From a checkpoint of a small transformer trained on Wikipedia.
Size: 11 layers, 3 heads of 64, MLP 1536 GELU, vocabulary 4096, 8.97M parameters.
Architecture: LayerNorm before each block, learned positions, no biases in attention or MLP, tied embeddings.
Training: a variant of Adam for these matrices, 200M tokens, 16737 steps.
Each number is 128 + 32 x the weight over the matrix's rms, rounded and kept within 0 to 255. Layers, rows and columns count from 0. Numbers have three digits each.

# layer 7 MLP up, 1536x192, rms 0.133, rows 474-580, columns 128-191
092094151125100121095113114181113130135199141112123148096158121133192141148095083221141044103105113143135107166130222142116162084113128081156099141108167140104120173108127094108136109146155123
103090138155066120110152121149148090086136150117114178149168128178153150146149114147103095131129115083133204154176109113110119080118110162138158161120144082100142101166165124112148108108151089
130094170122128102095178150142151107189104115073151116100124101153142140137139089118099136138104134103122138125116109114124151084118139098066089171132115149166110069136178164204161099129131149
105147139102117138154114188127134104107123122091158151080150165098099163153152120157177055142138186101125133175114157131103144149134107160142158095052101135133172098103142121126163190118224136
126154118175188171103153126165131119119142170128100100088080144141123137077194158124085073115118136127105128132133079095098116172122135117123128179144131138128208077147077101132123176040096090
128156129144109205148095132137140052121146142122114105078152107190126091117098103154142092153079145086129115100111149130116098145119132121217117115108172145162150170153090150103181127109162127
126055172139114106125134187145077154169065134165129142086118097079165118124087141202113073149139171132223153121110162111154138109151138128105103164146125163076101140125097143189121127112153107
141168180118125139142105105108174141111175109111122133144175136150083102167154150154188105155160128155113174137163089140146133125104148143141175091126146114147130082134168116135117097127135158
145106143168087142146129107161113164190119131131231126186133138152138183121090136151131108129168062143132170187115180058121149074085179127103103132101121153056121103147128112142237107080144122
120193114167116144113119144150091148098161129142197128101108121110123108129146138106141148133124130101104151136146132195138136191069128157131114134114165145101103152144127154139135121141098113
143127136165105117124150098092099105163104148143108117105098115083106122136127076118120149122142133146140125117112158158130117127054144135164137164098111147106092106119091133156139076132121090
127123127156177129114194087156097076182154215084143146102114142094103116127177133128151099142160115134080135125140199138136130127158120151111112136093072123169114125145137113099220103117176119
143195143143201145159111105113142140129146159190122151114131115144103080148156135118140065187180108118147173160156139083127119147048119124165149101114108132135163086135128101145136122139127106
133183094102125079111069087094114081126098116142132122172077141094120122114113167130066165114137137092122133112158134111144145107136162169164143099090143183099113139122124122192180136128094097
125133137140089144128082148140086094113151149179104093095140138118156117093120162162070090135145185196158168159106110083103136089102117115154123101083134101139104150119146162153161100157161118
155120096130124104133107103097094100114102119161141134132168159097160151126092093162106131088164113111153109119137153135101099146129112131112112123125126131102108155087140109197158118087128101
055172097120136138122089129193165139150124127137159153114176116123134114084167090163072095123111178132166174167089145151142177099059090132188167168097077127146188072098113139142103155125153129
121146168125130157144111161138125105073149129035106145114133154125126097123201136119115116151102127149114127171120111061151140119100131176141153161109112141090156129098113080178153119109139153
067061202081150143186132056197121097127176184118171157175166129129122135128146183175180102211089123122106132124186103106140147181136164202137106108123099150136155077158150155135131109145160100
102105152134121083122126104115112143134182148178196161136092141135109098163118152132146123156180071087117091109132174087143113154116123127161034172128119126179117115180083178161185053139110115
089093144118122071144179074139192087125134127128175117141153129098117105128151149129124110172150105113134165100191196123190122146129086168137090177103143074136077124162090130113104057107113106
136184126132183129121146153080160101131190146094161091097127182146134108097154152136140108151144197090110164207148129061252219103168174149117128122151138125117137116090139184186106152113154138
096049109147163138114179133174059095198195094124107112125162112121129180157156075104106124151153117074137113151150126149108125199109100170113078148145155178088131089108129146129193075106154154
151105132069120153175172178143107121141112158104160077150197125155084169127118125208175103145136156144155139121127184168176196145113170122123093137071161127109118105107099180144114156124128118
086133125151049142120122123197138080151144119072086128175145104110168082166140165159094145132105125180092126131161169099105134113119108131114161105156144154109125112094129135075098066146135112
133103167119064122181159056153088127110232077177187082200128151135131164144155105141096136123119106123103122132109103136134073149085175136123147137123105091082174156041059093173126134137099173
129091174104065075148127131139079084108139181109134108162191178131189115135149075158122149144132084196177113144131133118147162078121101126094173153089153149139059164118087133124150103129114128
084076115129145104126190143124136099127163142097125151100095160149177143142141182116197151109136134130137215153187104133169131138089127202165140140126115187111106119129155172184141127134151150
128168129123076123132123123148097141131138143114135124128124160154143084076172154149136108148089143128104159141082086094191146134097118163136143150127080156137121118118109109116167124101121160
152101132103068126145109145108135144103116117115132156126132142137149122106105110187144125135120150147108126132150111124120142091132136160188182138118129092154131148175177112146169126127113157
150158149167117116155095065229082113122085131172135133165155151098126137148182102164099157133110114159061157138144099120110105150122190099125162109158136139099081087138077096133128122112114113
143093153160129139137202127095087117160176129137136121119120098142149116147127143107123128181149166124110137156143132111148153142077127124102090163148136160124086163108082172171132120113087090
149117158142163074148118123114133129175105108145145132038113130147129149147124110104189077106101176191082161142165105136136109165116102136101085120113093101146122077140160158127088117058185095
147079106115094162143184074232088120093163141124146145126149171183194123177161160121124107104120132150107120150111176078131095132131158064179097205111120203068140095146135177138124078126125077
117141149123103112098130163133165118160182176095093106129137110076145105168103098108204054191171106105111124140114159126132125111087140134104134136128164129100117133105135149101102113106111090
041088143147109055147110080122160114193132094145163144151107158065181115156136109150145155120161102131079133143160195147172109154107128161127161145097090111071048204137108122146125159154187086
180111178158172099193177139124142112180127158097118122108204113137115142147134136107197111149117065086130110141157174153132160155130123138123142155126160146099119081153154136116151099105113171
129152088132143111113143092182159083180090110155142143123184151121139167127134137143151079133111057102150206128117098090099156128112150125187172156095114156157182062179123089168145070082122065
144211162107178098140116137123111006108085103111166153122082153116121150099129138119106162143139084125190211183144157085166221160114111176144135132079106125051105088124156101207154123099100158
154158203111108115154118148094182150194127145168160171086131146101152155155124160126124062203166118124162135140147135181124128180101085172126080183114116138112148137084149119166160134104132115
078110120143186138123111144149109135157183177141124103191145120160135156128132166124058121174079189062153194120180134161125104168105079050151147142108144119105135078183117175101210170137126115
070086171094148124154145136143127102151157129186136144119125141136169143096149123169152104130090150125154147160108135091175134166112130140154094127093120151088118081075126149147130133077133125
147136127135167110142123105104065116128150111163120111121110168122151139127142180140090135192173128110138151141166127108144117124129127160096164118106119166097108119047128148144169145126131088
137080146126205123102181116158103128138162146119137145165174117147128145162184130125146135134101139106088100120149164202113143143120099120120098151134158167118148147162110153107130095118106062
056162094068115135095133133170190128189133166067087134135115144117142082121165142151135078146094176117074145156118118142131151149116125173107098174125117151131105192124106123085106120169175063
129124116069132106133169155130084102133084158143161129079178128084153121107131076140131126141167147106188141181100118078116180123130107152111143136151077096140101150161095183237184139103131099
105077123170152150131128098197077160129123155125146081168099149116171127091152091149103152152119173138116125123110134138160152097129172106137116157151099170101078133161130183115153090199090123
185120134110169144197169193220110144212067133150134154143128102122164089116061125159107074111089138121142127108143112069147199123122166181159124148137152087074151116156131082200158107119116176
122085153124139132135154130109146094179117112144070136130141123090131154111177120165114068095116131100124114167136136099101091114127086150148152113142100135141187127120057146130135184063153065
109099143119083104107158121154113116229155141085154173112121145122146157142112200171162083111132099133136186127198161142112111218130111106157109111047159155129117093139134120124150140108178114
087154138194068185184088119148110073172117120140129075150197151123135126092215137172134086148063126088102101095173156183138129167065145111117153161074128097081095045122089133126125124045098148
088163100133068172151142078188049085090191106134126148131088147162145146124168163154089101107105161104074091105136069164108135150119154167230175121108127171138178124159125107090165202117135194
122120105109158121126158119094135100193118141140173104108110145098233115132089091153129080110157157101117141132199190127132102095160128140151125113061101147052095129114132148202124130078140129
100102108173195100112153143137113099099139140117172071148114129155164119151166119140092135102159101145149131188160125155108145081099070092124150129163088108119127134085113168152135132157106125
079116160118111171123166123137131142109162125126107111122110144123154191129170098136176114161102179095108125162203100118094146137099181161102154099125138111057154102101112113120112089118104113
100096117043135116167168170080074088140119121109124099090085158106143154111168106101134136186093113118140177112140156106169137111112086131143137135102120176170117121073146120151154139149135167
136077131148086136123185096167105114141168150071108132158082136120127119097132216187139101140100052162089138113172116171167070149156116199155147159092077133117130121141064087126101096103162093
136125140080161148178128159116131106142101082103185125119066156100161187141129125160096158153120135084163133146163177118156141170083128108151115087132127128094141122080130156193144147067105183
098157140150079104138170139114153102124108174131161150133111115120122117127148134098159110110095128126053136120144097151202152130143135061090124110135050085166096162093097145132155117086187113
085114154154075081118129135137103119118152170126160126176115129199135135143128144138131091165124136120094128167148156135122152130119151104146141129103134105091154123107084174100148118166117139
139115121126140111109134112172127152186174155151133144174138120163137133141100090124120083175147137105100110131110185140139111202167106171146099194124118183082116145108127137102127097140130055
094077208102138116168104124144086132160107190136137144120173124068095187110138073139112108168138117052144121080107162151107085151111082153159158085078117111146092184159093101141199138125181155
094161116108111174136108162154138131130113135134114116171145126120173098120140131158137055173111134169119153133125122082135138124123168185210137136153135147091149129106146134134116118165133140
135085161076189149130121154118169098181124065135186166119159108138180139083160144173136105110169114119140146163109142151146200118091161097157098133111146113153119139110162136118121147100094154
134166132071171150138153151148137118080109147117171148110071141118174154117196104117144109090117147126110137169184130115108097124106167125182135166129135133131191069161149139146136076105145101
154130105098145093108130146144102160147102174174155149156163134164129140110186145160132102135152117100137195131137122108137110094174139112114131168139077106150132044179139165154148093085191084
134139149109093111176182129108061064141098173203149153172127173155164114143064072135151124153155079147136122173075127162123114125144168128167121151132132122100115146175128120137155127091096155
108109188159103140161141117207132123131093134121176117118108171144120136120136135106149158132150124112127155140133105108127101174134183158126092160151115095139106074107163151198112115104183081
158063185120161123154169073194180105143182114137163137100157152138201192116147163126190100146081129105107116096133081192102120216107114113122065168144172148125134032185155139105138064075138141
072167184146134120131147112192120077131116154090139115082104104092117110136157143143144150127074154128109157133164115132130133131157144125084085074135071159074122110128154140118151213096142081
100183121127144172190113095140085085091159184134155111140107111178144129065157170138116138104101168154065145129131171114161114135082170111202131072120101157134124150147110143093114118098131119
136087159146098061095085122177085166107150182127121082191142162121135137114169086110178110131124208159090124084085163170120140155132139102073163164118132113157083132115102177120186082156155134
140089107166165161153134127118065123152150156122143052178138178128167125156122123121093124140165197089177115148138167146172181157102173146119167170097110205070091124102119126164150108163150055
074120151163124154137136114221082151111105127166140093149102122101107178162172092115126129169116123112118140149149131102153162162089089088102133158129087068126135124051084168153104153123148135
158078138118119064123128192100154134150135173186120152164100125136159151119138162120153111159147181142119140154139169098139169153121101100132106153128143147076133124106064155162157115100133109
118087091116107109108107061120158074158117160124132155126136179172179176143117162141181142090159197139164156118117089145151149110192147156142180130129194124133090075174172144168135054049206200
083135162102079129131108130166112092102080138113151119128100124170105091153186185110162093111121165112074091112160086151139110134137089168185136087101077137173188127115102091096104119125186151
149090183110087109138120098118096113147139073134135123140222148145128140131169061170169065107102127147131122151152140159091129153114115108088137100121154101155118108074122117078104105139108117
109108155154112120101171159164076071127128222111093092144153170154108224083112134118210152181100096137131075124122133199174189124134116177101102163129114109119092144112119206142104092109112185
123111128152194125107142077156098125141125089128117133169109122162113151041188103127152092151110092200134146101140155097126191093184085096146128212092126120161141108111155135144091094130147169
043118132131133110132165127173091115167089160133183108089166136218125118066110206150153122162133136123139170153136116168130178142181230114103133125139104097088068104058111178102140131068175103
027084136147155137184146164149152054129157168184146121099193174159178072158131150139169164089118141113159218169168151139158170142159148184128171153118133143115150045141152094168172147094154093
125130120084143117121080108122122130090078111069105098127113122090126133073178173123157159149117180114117144110147107121206123097124164152125152119132134134090026107114132169123082101151116143
111125135099171095131205131118119081128133227138100117146121124102063159100121212150111147147100090078127180132181146196153113171077100174167076123081159136153078121127094125156186110094092046
156129088074178152094127152167082132206134137148135123146108150108145119141121191128082077148178146139153149128139176099163162146148118112146103133131111191140139156132118138171107107156159111
136125153118119125121189105167136131115163182175116135158151111179096124138117181150124154114107145127144153128102157155172158102124113150152099146143105113092082136124147154119122083143116160
203139147083140084133152192223106095155139158077158202183128169175138197060085129140076076093090206074134115127153189160110099079147147133108128202054110176096153124128135147198114122115156096
099186186089184158088134183111126094105138105003182108111107116137172106089142102135094146196124128114122135167178171076141137102110105116147128108114091113110085118147143209226116156152117099
108115166143080118122120164104099151133199180123197160165112199195153161170174162114125075208198171107096109128130138110208158153059066127132112067093138142098165161063082214083166149124130172
123154134130119147201143136119078097125086142140115159163152141114138136120147143144102144151151119125159132128125170132173161117073092129131113126086127123040061081073083123193146179072107097
133092141142128132149143157146042148110116147110095101072110135081156187127134096114114116158154139148142136126112128135123131102125163170121103132127094149091084157111149145174137127110142141
136149122122140130115111158160123124133103124107159126077069098100129103080132143106150092134102180149123163128172101143195111149121122166123177122127107162119132102168127142124108138121108084
133097171077102063098138102156124115096121132092196123121158155126105188163171136190169104105151105089122150118131135177127198187153157160152113192082129085106146116132094118095182111092146067
122103161098149118162110148079137072131135141120135138124113123137145145161148173115171119148146120106149124198172139130164107125153139162104123198118094117137147100058072165166086126062111037
141039114141078105147158197153095135137127111119105160132164120123124117161092132142125109132087142084149149140170121113121100170093076118096129175088099141100127139109081133136120129127175089
142118172025075142144193123110116044104142092094148173109071141166173152150112178163129126141059070118144109149161105199147100123109105157178116164141103162160171179104127119124120127088146182
112062198131128101174101085100110147077130142106145150132182139130086098117132117151110088178100122086140133153130141087194120172105128130126106137091111078177098158132073165105116145135112145
141176118114138142121086158125130120122078173087094132167114157109130149056147133116121128151161157115118132166126092157153169075115132188129160107153127128098093116110132109145126118110110160
104104092049129133164120164143157067126109097088111143144119129148154162139127129162095113130127153128141129144145146152119098099098122145163118129102127084162160178152098137161161170146163151
091132185136129124193114154108105095110130120109155147059159125173134097074141090123159124127072156120163156160169165116139115161127190124139130111132102128168092122137089207109178139094145144
147185127124157138116123124121129145144138133115149115110127142142125103135152115133118131147138114074115135149130146145154160169099132131141122144158135152110122112158106170132151128119115140
149108199130105109143110088136144134125153140132133102131173120163133132128154107170143123106124159149120160110109125143115132138171123157142146140135110112164143076177181148130153078129144153
115134124108185111139114148111160093164148173088139120135112097096175133178137137122122081168161103119147152091151143159147188130076127152134106112133202162104081136046125115177158084112055123
152154186147136115122139155140157092161164119085138115112145136160178093139128114124122101178095212158115169121131144131152171137108125066112134107161077166168135053161153131071126148114100162
134180161090147082117117165109164125093051165110164091098121126165144118100152069120181097149095184155077103129100109057216163099160164112123108146112076060115092164119148147123118108154109126
103102146063147115140102118133148083135089106089165103152124148149139094083091158174156090141132146143160115101108138120129179094135115118144101138154108118120147161125132142130108084138130148
113160139145145107112130119142115151134163141143151058158099142128112119122131158129153134137150111127134130127138128148150115182140127089127127125168130178092132121112070136086106106145125157
# layer 7 MLP down (transposed), 1536x192, rms 0.128, rows 474-580, columns 128-191
160119098136139148123166153140186098088127135116120105199132122155108082115173157096139163155109153146155198131141110131172127096110100115129130142106136101114130020116097128168146138112111126
123152129160141124129154129108159146097109145112121117106125107095128119101100149133110180151100096152112137169153099113147102095152132093129116141124120104124119105116140151172100138139125128
142132187142156057111111076100147144167172144174109163138118132119143097147096128162115105179114095100162174136103068101124157148108137175106101089093076104150104098137193171162194127156045165
149168138170081134079167148076175150162116152135127134162113123085102103145067141065163127106164133111089088142167087121103113130187156141169126081132184115130089133168121100147116091145114101
170121153154162063095156142130172112063140125122138175132092083097087233065086149112104138132147129131125069103137131123123108063112116066132058170188136154152155205139132110090143135068104135
120143127124128123139136123133223151137101171168073101145164124134110190089106129124125116143210092104169130121158146111111169129103102157125118123110121126143094118057130086183120117103092088
082132173139140128158128126092162109128155089118148098173143140178042151097138149098131129167081043121105117119164144112081145163110151164135107117079089107192113150132126167115164115108101135
103152083131151125146097076130129088150137124179114087136099104078153146077175105137151125120100195122103138097138098194107093079136117069127143121154068109116113129167128169108108147114143149
143146088209071090170099014123096189150199079125144123126090109193108117152097162142063049104163141118136153052132117146179190208077119080153105120120235177150142081139050140121138124162096087
101124142137107094082126116125106141162137142115141131169116081170135127122103156166140140120126128152161135117092160109137141144148126117146083127099126158095129092099122117147154093118135114
129108125064098132125102147160135110080139063090164110127124116146137138116130190153130120101107122113123099126124107155133156065157132140091144121125130111119155170143155118100126150139105114
167129144086110113158130173136117087110112115118160162193147167112213120145130098104104113104108123098122099191152161148176113092119080145121136154104119134092137166118164101173107088135139118
113119132189127173094068078137110109085131118073120128153136163132136125128138110166106091080128189181133113098169115104157154139145111115104131127122172149126131123146111155144136111124147156
109096180140158140142174149183086135143132137110091114107147118189097156164103122156126118152111131111112138098122167154161120152134102103117114122141106135112134123134124170108134089095165129
183158174115128175147181178093081084105120107153109162174123116094096170091108123142125126129138126087124082122129125080077114110151193132172095167087061105121054084058095125143152125121077162
108109145096152127078138158142113130139146078112120105176120112157129171090191139084130140156136129130126120122135160140097032110084092097115111169076125161133116145153141150065155098128157099
140134082090124125139111192156137146130150103104079066140128145115067161151156171124143128146071096118066134150095097105139099097143165129096128115148174108139161151102108051107140138113131119
098167088117180128118103142120117189095174193092130128119101164119080147122099112130122154135166106149133154089140112152134124112170103116153138149147171146151119126192163095128141101164142170
108135141157130154095138137155081225124191115158179175152094086145138078152107131107130163124121182178122131078134115138141093122080102125095077089170115128138177058195213115104151110140135110
189141162127134155163102133147108139124054119127136159129203106095180153129159123157152158111144138122148117150139118063060128075126108130121081184129194096067175208108153083105076077107143095
170144101195105133103119110150098155111140183150144187088063138099154116070099104124155190117132095150178129123092165127120121101189134146092134149149161103143163126087139108137080113155106158
098065059196086083156184123139113117137104122095176126159173171055219152123170126066146150127088110092083195129157137068186150124138184144175169090136121124156149157129105153166115121215187156
145181125130105172123105176106123151082078096115147095177129139169107118140165088102107146096139109153134177098127153068144164108125221148124145136140116070106096131128094139141040084137122123
162198165155221113158077179137174106189110126144060191157112169146155091126107170074071130146116093133149121095190092081147080127124150164098113141100092175110098029057141137200121116140142125
088055139176154096122122155142181203089135109125117148081121120151129112133181098092102086151171083105086148138137103090105135100154110105095125122120163141153153103163110172170183087119114115
128108044141111194117121098165141170149140119139122150088132085100126126089121119147105123096099152065096138143228105110113162122070165089141133148045165176152083184140151160073125159095200128
110124126123123094098126101087144138148077130097189127109195149153160094109160129160133166108136104193103121215063112172148118171119147137084118140177156115111213122123128107116186145083118163
173180132119155144187082175177166171155045149089075075160173177109126073102171131118177161111087111155104053101124129149062129099096164144082097136059107128109139124083112132115117119175130147
069121163129141133089131141111136142152122138147135103140121100152177117117116107141146178118117133139100134157170127098118112140128120153144080175093158099129130177091172104104112055140122110
074085139127155124093161110172135130123168074129169139132112125111194152087178122108102129105150114137153131183139132075103132175107138123124102140084133127121141105136085132143120096110186114
144152031134143163187110136092161140091072095144077122110110135131132160178120094079089126138117136146135148136121149129209160149134145135154129141093105097084140113196124129140123076121137121
168137068148168133108089105082174147118162067148158123185098193127097151125135126085148119114147114122157139133150157100175142106149164165107144114022150131139116125100083104160122124170145109
087102108162162115119103108158128154107152128109144143072172129090174181124168159178108142123154133094136116133139206100092101089111144180116153136091133145126154138141155143110161120134087109
121042143154107112121089119081112136159126118122123093117182101094157128130089123080125130056166137100140142087132090179054113177119098110179207119189135117127173136208134118173125137119148175
126137132158123116146173108112098073083132115157134110038117122165089156166156090086107125115155117123148175104124122132107086112122116181150115127113141131126137111182122147138139127121152129
143116110114112184080107158179137062088177141130073117084161139163099179117205165105121138118117188093159074176169143116056118110120166117127102145107161102117127107126119204167107078194143141
139166063145141133184100120105148139137154097149062130110094121084114090149141125165072124115120095120127097175074134128096141105095183112118108090190105082143093137131143110167121158129094125
156175185159084103221160141124237055176114070030188084226137118126095064188123104200114106111107130183096111082122141097180164100153067168116168112105154097114140114176163102110148125154091147
126105156093111082165095175172191190198147116092198114111136097149142039062226131139082149087090139117101077173148131181194124094125154140151162168112119121144171156172136137054115164093134132
104098121133148144116154129116113082101094117096128136199137151179128141102126138109102124092119140141181143093179140102143157112157125162159156093103198090090128130141106123124144143184093144
072117167108149155070135152137096097101081100141080103122131117143112169112074102154144146121146234137199116178066122105043129140104119070097079109110172082114105157136150143138167133133082098
167119116143153159141091143109142150139116128158140130100117142137105093131114092140148078114087178160147107071122130124133107089103085132144138128104148102195147134149159123122158142134094129
145192185162152126149097111162146056096130163117149150107137107108133165114136114160115142103114178130124112161147108154096105162086124088116100109119111163095147134150125084163146081109116137
123156142153132113095116132103084128186140096122119092078095133169130129141145067148126113137169074117140166186124125115130101123132123139109150123132124113095092074109136177123121112144136129
166095137134102170093080128087151148128215129110136083133150148147132145153128140172131115147097153165073147108130109138157091073105138105127124055150176130125126102177152164111183088123106177
112150108120103096109130153114140107104149091114053130082141130102149190140100131104100071142100185170160095053106189096132139093153158188069076148133128131177106177108120166068123154134141087
086139167123115153135204158162127060075103144111082123155123112134126135084152158125137113105143171130139106102113127059142152116103107133116130100120143135059139168087178124181101106134158088
055156028115106095146154117120124071077113162136072102114105138149147132088120197129112120155116166172129055170105088079142137097120123156116111201194161090132092141164150137121109124057149087
132137149132112092108113167141152166133119129088087138179134135166136138130099109108130127170079167119084138110106045087116110115112108120153154145142163125121112108081154163122138124169123163
109088136158073115074108088149114125163153168130099155094132122143107193110111124065171140107181170139129156069121066182107183135151183117128083155136146123164145143197152107150133132061097137
142142056173129095075135169097098098099119156125056187070125116113042086069167125104229076081121145168154216182128095140092068177114069132178137074186181159126111108185195101144183138185092190
075108069141131126110070180091117116161112174086132127099125157086129138139139164127079154119152128136131144111118145099114139119153200137156137161140123147147112106158105173170132155088094105
140094139056135119171133082077143075149149116069101058042160121083178099106055153144164146070130152229116086161223139077173098008050109171144152114084122124158043082109143149135136139105048136
139131133137099126111099145085097106150155032160120132183090079142129085130138122154125149085097097168132081076153206179118148113134127127137145170159125140135139164139151053132090176154142161
147157107177128196109070142117122161113127102145126126154147104133116031171116143136130145096161112133129116068081155115172149100145142107117107116129179197127133158157124113153138068131118104
146107098172118108105065126130133161107117167130064106134128125128096201127131146096106120144120153130170082114148140080055151069141137123136170106148153087130134112132119171141115097142116171
104096128116146117119099139123148102137093158127126131105114096118161103104188138100130127054154134134138193123112139159100119098101140089030127166138141147159089150146081213179071145152129139
086165046136108141055137154107175143066128132123111116144128163161131118138123182061119120087121126135078088158164070114091134116178157109069151062140181093125147086136082154057143163192113125
103145115137183146105061105125153155126111110152092099079107136103135119117139154157116135064129141147157190145181121099074143085118169126097110117085108145149078153117146121155117148158186117
126098099077132116091184090117106126119145134109123103143139113098135139159135155130107170172101135148117130188170136162146115121113114119202106118086153123069128080190117128104174101157045098
049112085142092099136103138142068060113053146091134071140162151082110182045103111140165141215121111115121132118148140127082154095163094157097129130134091144135116089176149123140144168113144190
131141154139144153129101158122133162165086031128084174105170136147148064168162171154071151136079090108130088103127074119195101139170166095121113163097142135117138146158132141148096124156083113
092104119116146102121092122110160149131146133158175114144155132117129126093142194177134131134103121127152098151159200142101121120124153130104132107155155112160106215162115147121099180114123107
174088121165136158076122164127129139148089140072133128104122126116139109074168098104152117137125095096136144177117111062070142143190160080169112102143039141216114127078129162130120150137106105
168119128187109133183139143123155122191158146148115143171223147170140125122138090086144150142128117162188146127161112144187150155145149154073143142120122089084119106071148118172134172144151113
109155108193150139178118105156126090110145145149125103092168131148134115167141128120144059153215171156170155104064130089122105108145098141102142096166127154145135117115151118143139068181171126
090160163146144120154089080141147124088162170129142132096184106112128169100131191145113060204141116121114143140150152145095136134118158087154190066166123144097127121175105120084143132039147163
143128177106143127089141147153145139145097111117198110096111131115107130162155118140068116112131128150138097056127163101104162157139072102152165158132114156134167131108148110136169075144106137
144137084094129076066106103111153173069164197164064090119141122098116131177113139111097084087132152135108120099123098149064137091125057107099043126255118117166153116159136091148198096147145113
175167130121098161122141156120187131133158154045123055111174149155103049165136155078166142148160107156079141118076157122138137100157126102139109149157129140167160182151100103179113101143121143
129151110151086197124072177091134078127107033099119132141152095107191109176110078100103098155185070133145122089148103138120137159139142109149145133139186116118095111104096115126137123132104166
116139175121186151139144114081138134077142145098126141127122154133135149139206169103174104120109163081111128150127104115131093150121184153052174083123140110098152142160101135114180138102116127
114185096038164183103104128186120128089082143109153119109122119117149135046099161157068124095146157110082144140130132087132089106143137149196155122085139138123122145202216116154144139123129153
142111184126149159072116046066111138126111157129096190123168141110134151122134114129131137082115138126130133108156093156116119134119152149122124068169168105173165105108133093083118169077085100
122099147065111098116121094126149105102119147128138121123133099149141129137121136160134152172113091128097137164126138207110130120147157117172098132109135135140147144080110162112095097095174168
121101183063104139099117175117150183148140124108095144113192153118132071112114133133136141084110147146070165165079091167151109115142162068127117138138133188142153065126097124120150113150091139
162112092123147143103092128167099183120192140114120105173086166123113169096116151146122149089148120192099160120162152065126104134171129089141129050102137215145130104125164105146137092081172093
133144126123136097133095125072164181137061171121135162051123135181158145112074156064135083118149106114146100106144221166138119113175128122193118131115095128116099110126158152159146115152082128
142165091149094173093174084119133152108203155162132098095098175085138156113131085144127125170151116110178113044096113147162133068188104124154145113127163138185108100143119081050089173112131083
066153064160097122103116118126102137051116156146127139110118103073105137110164152142111123137170130154129104140201192073058150170097139122101157130092176106112149075153145101160177133182119084
154149103128138172137113157116154152139106114101090128143150090101128103120192142133101130180160118078121072125138122131110181114087118094141174100118143085143136112093112131199098121139162145
078211104176174110182158099119075155085175147109071122113127142109137111142137151100074130124152115139190172126124143168171135096075085125108204138150119149195118118071186137143077161138166100
174105121122115120171141090168081215150139191160133166144138098145167097136119151101133121107131086127164172126128125122147131106094096130139124115084113140121104143128094122163135123163187151
116066118165154059133176168072167181122190122150088157127128145086119167104193107162190067122112079151108174179041148144136123122119181122115170165143120137110158143126152181105120180120098119
136091000104105097119139127124134138113162163096072080088065153115071148098108134152115195117143131140139130090153091125131102144150157152160175139115133160161119126130113137141092180107106127
074115148203130162172176108175151131105124121106110227107112133158117159133087152119085149126168150142136125140110145080153140114144161113120139128164114079108150117130137134154047140075096112
073197163143114144124103080114082150136148115150067173115162162107087148137176051170082148101103102166153154078174133185136176146121135071113092128150166082109078143141197139163166126129169125
114082126134128113176108145157136165093158131186136123112108086142106131154103162163067140072117103091144174093160158144134166139103148135141152152146168099102168150133113112177134111051068083
165178189110099141172149123154155144112096125158151140142131086126102120174154148124183138148141053127058075123095156233216113166132088093155142127108162113163220123209154105123166079061112161
123160114090088127095107120130175130131139102132136098103094142146113122112126154121128164076069104138109137169161168134113090120171152063132142168099115168144083124129158157117130118145127053
098177131177126123143110130091135168149133146146167207160122129131111109137138123119157132156134120167054108079139128069159110158078107120159151130117125157107173122100125134074150112114133137
093147132163146106074076135112156194090137118158108072094130135115174158150144153199109122132157144137180129073180161134084143142150160087076087124130152173115112169101133120120172148090090124
117147161136139141178070134096153122120072129079146113115093143125136122152153150135108124175147111107109161088101134123130083177128162107170146163175154152173173143141147136131137155112159113
129152160119125167114055148139133148118164172136084155165171166149109108092098147164171124108087121113063058102107135105159109148149145142127115148151132101147192175145170182101100064163108138
149143179165179134107085091096156122110155132095156076131099120156142143127158108127135110131161152168109109113135075075153174122139187108152171091128132105153158055129133091123090168110123137
160156173118099124140106152124111115131140083112093108125166136177155092147118130189106084102170122173174115071174126142150145062099130144127127124147183076043188110121129094139142101100135151
094129112173147145109129163173162075149144122130167124103080105057189184081146142084140119088123072127167179162113128117114153123140118121095177120150132150181178164136105149149152142090112104
112121116137113113159100153154117200151124139130083169167128111126154166141100115155067104094098071122043195100115105138153108145153112127170142137149097145118095118117130131140029119209198155
109058086105179125139130130143136137147150169129109105116126123167127148166120148130095131138055147152117079088097159090199158116125161120208126169111107092080165114089200144087076107120092159
112126149098186116104135189037112173137111132109126131134160075145117134152109087114078165089101133146149209144056087167133095130141144176102102090172116171126090103084173140132153157148150163
135119076132150149128118142130139157138101119124116084155108077163122127141114138098129124109138138157112099126094154104118100090156143143124121128146113108167092118137136120107096108158166131
103161141100137159102127120150131111118198113119156161133144139110095106164146124108088111125130127166135131101107097126090076114128103085122113139129146132152129100129120139125153143131141131
151105156119194099170086110099134131105113117081130101139162142142113115110089116089139159168152116114182143145184130108130160159240140154114180172119199154146155062153119109120133060126136119
124172098132099079099097151171169166115149153140117049156098103140122104141178104135125120182102093108175147123128132113083137077132133121133150093104118167123153115179078123120101122089095157
104128112136122163108097142111117163157121078137138086100142124173169171127168156117124180112159150066154174095138118100114152122155127120128113146043118111146114120114090182094119115085134126
152158117144106111086135173155129118123143114124101167139104111123123119190132138091071114134126169047141115091153107182146165146136074107127127121149169111060111146131067120100132127121105132
121089130101105142164150122154117122142136164135135172111111114176157104144099153094105127145130117135139138163121154100148130144130069101134123147150128094149135124144136112122104103134182136